config.toml
num_key_value_heads = 4
norm_eps = 1e-05
positions = "learned"
attn_scale = 0.177
init = "normal"
init_std_qkv = 0.0151
init_std_up = 0.0151
init_std_down = 0.00339
learning_rate = 0.0117
weight_decay = 0.076
decay_fraction = 1.0
batch_tokens = 32768
train_tokens = 96270000
max_steps = 2938
Each number is 500 + 50 x the weight over its row's rms, rounded and kept within 0 to 999. Layers, rows and columns count from 0. Numbers have three digits each. The size before them is the row's rms in percent of the matrix's.

# down: layer 5 MLP down (transposed), 256x64, rms 0.245, rows 19-65, columns 0-63
# up: layer 5 MLP up, 256x64, rms 0.248, rows 20-65, columns 0-63
down19 114:433482439532393504513508469595459551455431413490474565459506533435531512535577423471488542481517441539573515537558475566544517544467501457510410581380414472543453527552530547499501480520485437
up20 088:499518562448421468478475449562521450463495485575596458490566545520519487423520499464411470501504517493515438472551560586462549389442424511471612541553580535547503498514439585468451472444548481
down20 083:528466435496443485505533487611453570495408385467493451505559528527603382494466461447395481480500429541472437480505543466510544500496488448502392532471422495477548498552523501450473590501509528
up21 092:556500505470514488494551523506442479558529575544392450496514466501552522461477502435553572506566542484558458407396364544458560439510550524473513480504519543511502553486534568498590479501551371
down21 112:507583601504517444492443446503493563428469469464424448530497507444574474488494543443507402510365475496425483515525578487517499479453477429497542443498544509450441485565559438461457459431480607
up22 097:505457454508512525439561445530527475497534594468513487524522492581518425447565565501458480612441618496546468416494500479603522511554495482517516431582421454612423542493481499433472475520471534
down22 091:507449469552626525590462491478467521506434353496510563620519489519537497549550468443504532486515485451517453489476544482363466454579500550523485498451479501493457525494538533544494474452622526
up23 108:530515473458469511521496429444461539431547498473501515510371609541467543464520548474390388482487487466491548577474517558525566539461579497462549493468541501497541558530496564420380469524560544
down23 093:480501487517479510502597533503493569442478421499583636438527684537555526532536633522399503499505467485521499512555520526498537572530500505527454517470512523554549494485503546499525480509573535
up24 112:516568520522490474462525461540478483536536565458509452543452498357451441404485501523472473575545544508527572594564438484497466569434583414432531520454482416449440458521493427451524504531498562
down24 107:469354566496479467458544478404498495461554476458440483512485513529446508486485515504581563470580484489356527486427559471465477433515462529551534521559520541500488385423461497512565475412478523
up25 094:554584475541475441426594495457500533532528468444563534461559493396421572573493506449430577514467479533433564476420352564449487474489515524527520534453573507449473481518527465465452501483515520
down25 102:430475492536589502434440567554432606548541426473499431533522485477503420541562471579505549398486489495448511466480496481502524483452551435514448554446433474583503536399540561494523500454420554
up26 103:544500463524443436519446540494529437488512429474420512440552549482502478545327443498561563522420550483479549496459467532572457428504501507542421557579527526478466450465470439556556536473449424
down26 100:513445506437470451421527547550432554427503551518529489552515484490513566537483608481356460543528448546439527557511453518475516442521511564543455459522611523483536498578522477551521489465634513
up27 096:493525524437663482550470496510386543509517514505532464522550406447499536489445479479606502407488432528490536522510458524560578560448448521515505427478444487488477501488509628585486527516546475
down27 096:456482478571441489488462513489462464454505489444440662481483583525541577525534509504450428591528561617486495473498559535490505452448523496543461543493534536371471550512581474435482504472428510
up28 090:486493510463492577547497512557546436421513423536438516587439546473507443559471573481516498455439521567479497512447531527468577494480603582539535468601545515542407445560494472548566571433442524
down28 091:516498356473480533481528480465475479466483547477534516475544510444483456488509439450504533412583510532514492523536510583559408495492471529526555501465592503552433585483491478395333476526504435
up29 103:452504545393476423515538529548467460492499530447562505586422625520510519496522450455416484516512424589579454491539599431447494556492563472488533495516502569485525496550450560535565427528454537
down29 122:584514481508532496487526434601503536443486467547485507480450471440522518558442527478609362456388490453525577472508510552468538492549449487395495386491488517574509499482462451524514549516435437
up30 115:588437467560467513496513469498441510473535546535574511505488492597576490453456537499490428574434504554543513517430493585586568583583510535468404431472425447542517464439468495587494534556477465
down30 122:510450480498617427542529482544522444489504447415455451485462460546535478610526484581560518494532525487557581470454586527525438462453513577571453476490473486540565442498538496516382425551536435
up31 105:435557457463486635547576548578517475569459571471510603512534482558430505486534521572460513494529556460482474543504497487387523462463560501531570490532467535585430392474446539497476441503470488
down31 103:636572490515461524517541473420437544543513533504520491512591567527485524534442501515562544500454489514584554522573560533484499536611556542548518537575571495465561478528612499439479490550523410
up32 085:503444502606515508528531563491411423423582528431593518518578505427519522475524483394472520498453485496436526392466478558489510523503526499481548503511466467554424498516476404527458551560609542
down32 103:491516458515610536563528499500510418507508434482437491486488482428494447583471620541560552429479502513512523480617463398480558442521387460534599549432487519551504529481539546482463528500451485
up33 112:478584472470562525473537458503463465498577524448477465601509509555476465413418560549436474551456481523592635494509549500484548476437545395544521498474500497439470484448424549588437544489513532
down33 103:541427551548514581511536482569478512532440479546586509561506390502473488518403429511539534553514483536562452476496559479594582502459548569520530476552443499605490400557478522448482488543542424
up34 103:494445561524511372495486561447525536518555573433409509474546493511547492435417479539471496461453502456506547565551530528524504526446449531501545401522378617457511428491496514471528534608493495
down34 113:519520383476520548473525507566592562570518475524547432472476511549512463554571413580516467554555487523389450530506481526481497491433477533544510486403501511531504450484642522464565500587457469
up35 085:490520548503519593589383425559532487526587547557520486511554567586505436515490464457428380509521489468481537521542512489519482446456529536507485432475507556433537576540555535487476603431441523
down35 102:545469490550473504527506542490417552540474441506477409472394484507610451473515562498557469496541514541512418561527489540459427599568505501513495613472458445461453512473476484485468350532520565
up36 100:594437539515586544472528473483395456520569451570548472452514587485498478399465501454470508534460504484505457561537486506514472453448588444570493512555576588511474409526574462516393465523502537
down36 093:499564461503448532455503541455494538497476498577480553573637489477496622449435526474451514507469552444544441487479435513572391537557515476462484494510478441407506544446504428611506529575506485
up37 091:511483343534495490498570433429404497558498472510508528457472560461458479506543417463564437494529453527406524449538470500516423564543489530546564567589461504547528492510559521506482380474552515
down37 081:483419509468505511421500525529463441534459546468523491509477459439414535470369418492499497484579552478483540525446387496492488506438493476394423464482504401461470471577431537497502527413430439
up38 110:497606482438508442588463470454557534567403457454554407625561480507464477452413567500480471492423564427499517451470462532457486477492462545473544415479542509526495459427464508475516465522438552
down38 099:556454507552467577551482449397487427418519470573552516530526525553550431483473534549488466438514483515601451538493505482522523506479406378550556444529610531520511496495451506422514602481531529
up39 097:506517629444493486429494529472535519410480474553562574555511516552494536477623497403525496489535430580539540494514464548486466582560540563411567519552520466518555535475499553390517510487510451
down39 091:563520460543437566518520450494409497566549545532507506549468368534517577431433500527484588555510518439480567409453480525539474519490511510468559489489483510516481448483587487618525620475437508
up40 100:485482560425493504559565590542508476554445527485542400535528532551503480476510525520488497491528559489439547407509473423506426505559543521445423310510487579527489448510493512539508457486405493
down40 119:597574498484464446520521414518482478531479502568499615580465557528426472501493494566531506513519520509480454563493467527406541509551477494518546542516434470592403466529456631535500481501620526
up41 098:460486451451536511528440417570490435415530530468575578540483573474511555458478508511609484434494491529567424467437514502397471493492590514503514555598483452412563472501465538559589485488499535
down41 099:498486543551546452394573519440473485583517596470520527492521447517523494576518440467476498563493488443505551503453552461570499410473433480523572384554447473428495457533536427451533574568435455
up42 084:462525433533564537519573480461521531413541525496535473588570504551550469601524491533577521505496490554417545405489521558519555524486575472475511478637493432488486425526453497490519447410506407
down42 082:495496428526519523533419499445465487489555435423581466484540540541538536457482591486562508480426650556501535495521565545542591500503508386449549519581478486503471574478443530493468513406462485
up43 096:383549439408491554530516429443541519616485542501476483514419535512512466504543542458434517468488534516494498551535518477565483542569526441423527569509548512460579452508537378559484490586480416
down43 093:517556440438544463466454463570492446562478458452430485441452429448508487513485432475497442567379625495536529489492524479544396469532518471461477506537542507509468536563532460634479469488576442
up44 090:536497416348503467531510503541520554525505532488437512490497547521425576484471472511516556447584458477476551475455580484481531458527377599516491482495536591441469502471472601504408538433535517
down44 080:532471477529519478528473506572545403515536417442479492454522483481558420469473484469425462541436529526478530462438451528458447519549621447444519562471529565409567396492526523569516554583455424
up45 101:360553518508612444506527417468515502530510430575498537528489480499548433381392465482520506507508522536403520528595543425565497493526537569537518548493411494503454508476503470457518479467441470
down45 087:453509444458386487410506495531479446456508472538481510665500499534490519552460514405608427575477508436553500439454447482521446523543450551537488495508425512486466524391466540501530525476437484
up46 110:528478459509534449473519517534508456459519495517512485500534490532481542476517526395524404481614374437502462463486536489477504581515535577462498465557563508515500604434535617471511491361453563
down46 084:548542425508459472513435435414457511585449519499435535467482492429515518519368491433454544502426556485426480474508545475564474450484443527518491525430432499499527427558589407531528528606489480
up47 095:479539446460545514535542482448477514485581365525503551452521512569500549485478513488504486507501555558406497493390505619520500552643562553543407496529447450497487480471431452494556537485471452
down47 107:426439498506427485502437581526481536482587447477435557502464495525553468519413492459580471464468415410421519508586484526513548564492417444528525639467431526480538557543491518524541450528466522
up48 091:468608479513550474459574512585467513570458500476611546570501509494474507522570460549432520466463568544548502547538484451417554502444492547464561590507457581516520478491440611468599473514481455
down48 097:445397491493536423454501498516432521508478485514468586446496487539519474482489429579468538437443499546482477487526565479534620543453513412486438478471465519544487438568528518611395568531461400
up49 098:465449604511491443405406465497441491386592468492564526520478472585486511480468532534471498596531483502503556535519423490501568555502440424487475498522578466514529509607520433549500454434571494
down49 077:527450585542469376524458512411526562570498561488407506556480518505450539566461526487465555494486573459466473450476440479472546519508491443453541597444481544427509507471515432583462598555421490
up50 094:591447458450472541421566424528544516558512529548436490515655545472499493486502543422494541533580466522553493536501583497504461554513402502479514405441512596563517449463479544489527562483449507
down50 092:462535522477418459548527509484433524411507497441476479576527502495626534538465537511461516655440555560568539521433526533476423501489499482559487527449421532537520489480431443536558469483603450
up51 123:457445558432540584453488465553519483435566465497487636426476555495498479490528563502471482531479411509455484468449452381502386591537570479490535480593511552520445534506539457510440504463510535
down51 131:486544465440425454533474490577493523472530464489411375539513462510462469468524512481440568479452543531477593544355530598463495537511532506482501533522556493361497588524490484507471578479534479
up52 093:536538584515577478488482477488446434471534417397399527450464516481460530436523541483522533535538578397511554465500532456490587520442488494522426527473564570532500436443473568489567593561466442
down52 101:440563553488461452520517535459522509576439558574550517380548531465538568555432484484414586518487435568481495516496470525592505546551553457545443505541526578455535509601529515436452470556440466
up53 111:476595523453537532568560427535514535450457479482529554443515473511517438465462447526472448463479481469476482456427496579478588479452656480514531545432499468567505485510409611463398461467523500
down53 093:517491475543563490584441515417530509555476517459548500500474469495552533542488392502518549557511576386435522476532495550485467457504530518460489510412434555506482480605421491527519444671505470
up54 089:549377546675413429543471432515514438488540511500505579579528578555522583561447431498445524432446469467498500525500473503503490522460543480607468522494508503464487473489477541498551538495525462
down54 096:596541473495557493561486500468542550507510464423480500569440447526398435485505477498460535431528461551520420427441600428451464410522530579503474508511440407598459515541481407503485496513540529
up55 086:502482535539495474492530468466524479422402499534630501520512603484499469495565515489505463494534480440576383513535437518443488573507612443533488448505533466492514530466371563432545429436503504
down55 076:540432493468480476486538466512491583517522535521474449504471575503452517560543542537505611509460509554445454505461468500493540306513526518423445597478413506503516506567514447544478602564468468
up56 103:481535477469500542447605507429551533580496454475485471553495472464533440439504450598533578535495533545511472524545429465528465489545483560480527462527494531468521353426463508556564554554365455
down56 116:532493498558462565488542489522459505551543534471377461476479416534516431476465500513530424490480541489484531453512569488616516541449509485595476441496586507490455487495605512560447406569530624
up57 097:487539532472482545562515501562509458576480504469508412613471456419562501479520534505455525540513555455571538561466459425423552450458472439514463529437531551404483390525432599524464493440497561
down57 083:488514424501491487462538528456432505467455481479460516591588404496485527519480454481522416455596502566441452425489478515558463385560568534528479490572390543593442534509522454517494513450423482
up58 101:498557510557569533466458501564547345471457525509423453448534487451487511471546640493487458585587524561520490526481478515456404522421456497523561503454558579520521467481479446467533495513427468
down58 078:427520461499499437568401492439420503543452552454440458592450509505499459487379461532477396445457480497408486464504439487504494508523568461493589506527540535501610554485561542550459572517516490
up59 112:535539527553439422539512491547555430501497413515552493479476595472543524431532448469520529537520580405467497456530574478387432470522522458528517515550390543445446421563478548563580506481458518
down59 114:438482424428488458527518459617390533542492532512515452504476402531510448476463481472589570443581502531520480523529504440571506500484475417424523526524567449533553571533506506518440425590491578
up60 109:550596480475566475573471460538523464494511493563562555471574661501537435431473563499516579563454496514474441519405464563487413481528417489500562486522452526499457493432441519530491560516548487
down60 100:550505570515546464470489437489554600547523487525504493513484398500490403461507553435565440494562551466459497411479578524574453566500397395513581583498472508529551474472481514455513530592519471
up61 092:528498550558542496563485473537388461493553485474505472536445477420427520486482447500460492467501537488414581532454511506536462501421496480446373458527527492418561613492590490557531524540498375
down61 088:434394504525500536433503538455489566503506592467452511481361564489476476440427440593459457453572540536546498592471537513470498427537537482506472499517521492565449481494545597491493451395539503
up62 091:453561376522528487486491477460446487475525510537445470519512550575479557419600497472515487513560451475487473528490484527443463510496632415405579485455508554574491425412528503474392452496527477
down62 087:478521480505491479440507425525503433562446440403520365453589450542446494491491462496400442480526452512469493452549511492571518507614503566452495584525520452546458546490437472428571422477502490
up63 094:509416525467512403459497388575500518519502530529572480552489531467426456488536457493473568548574493592497437553477437482545576560492430496521410504514482475582498470463474486440547573466588406
down63 084:490525573534475446492523544448476584613468552529611515524454468456544451425492553479487483445518566461502460553436540437453581446462497408466461405524476511558524481520429555459429542519413510
up64 103:521532594504530462490496464564498540565417515443594574580623509500486398478418533532531481524375511486509488618495471431533487530437561508524522475507475452457500509472530526400529483485483461
down64 099:531534458512576546527470554508534482518517481435592540487524513454426516532427613511595518549480541540523561415448429439426483598520581578477524463538477435521514549502509513473605481518559438
up65 108:485444517465459568605467457459443466517585609603597521546511461517522457385492502585466468462480516544552481499572489568408464514563483539479484453490468557416468536504498523434462492489497439
down65 110:488594509525510474478518557469496572457496403477515507400475574418483559626592580525494586497558454495410509502514512476559444580497488464543502491466500521551421546559491431547562466480490545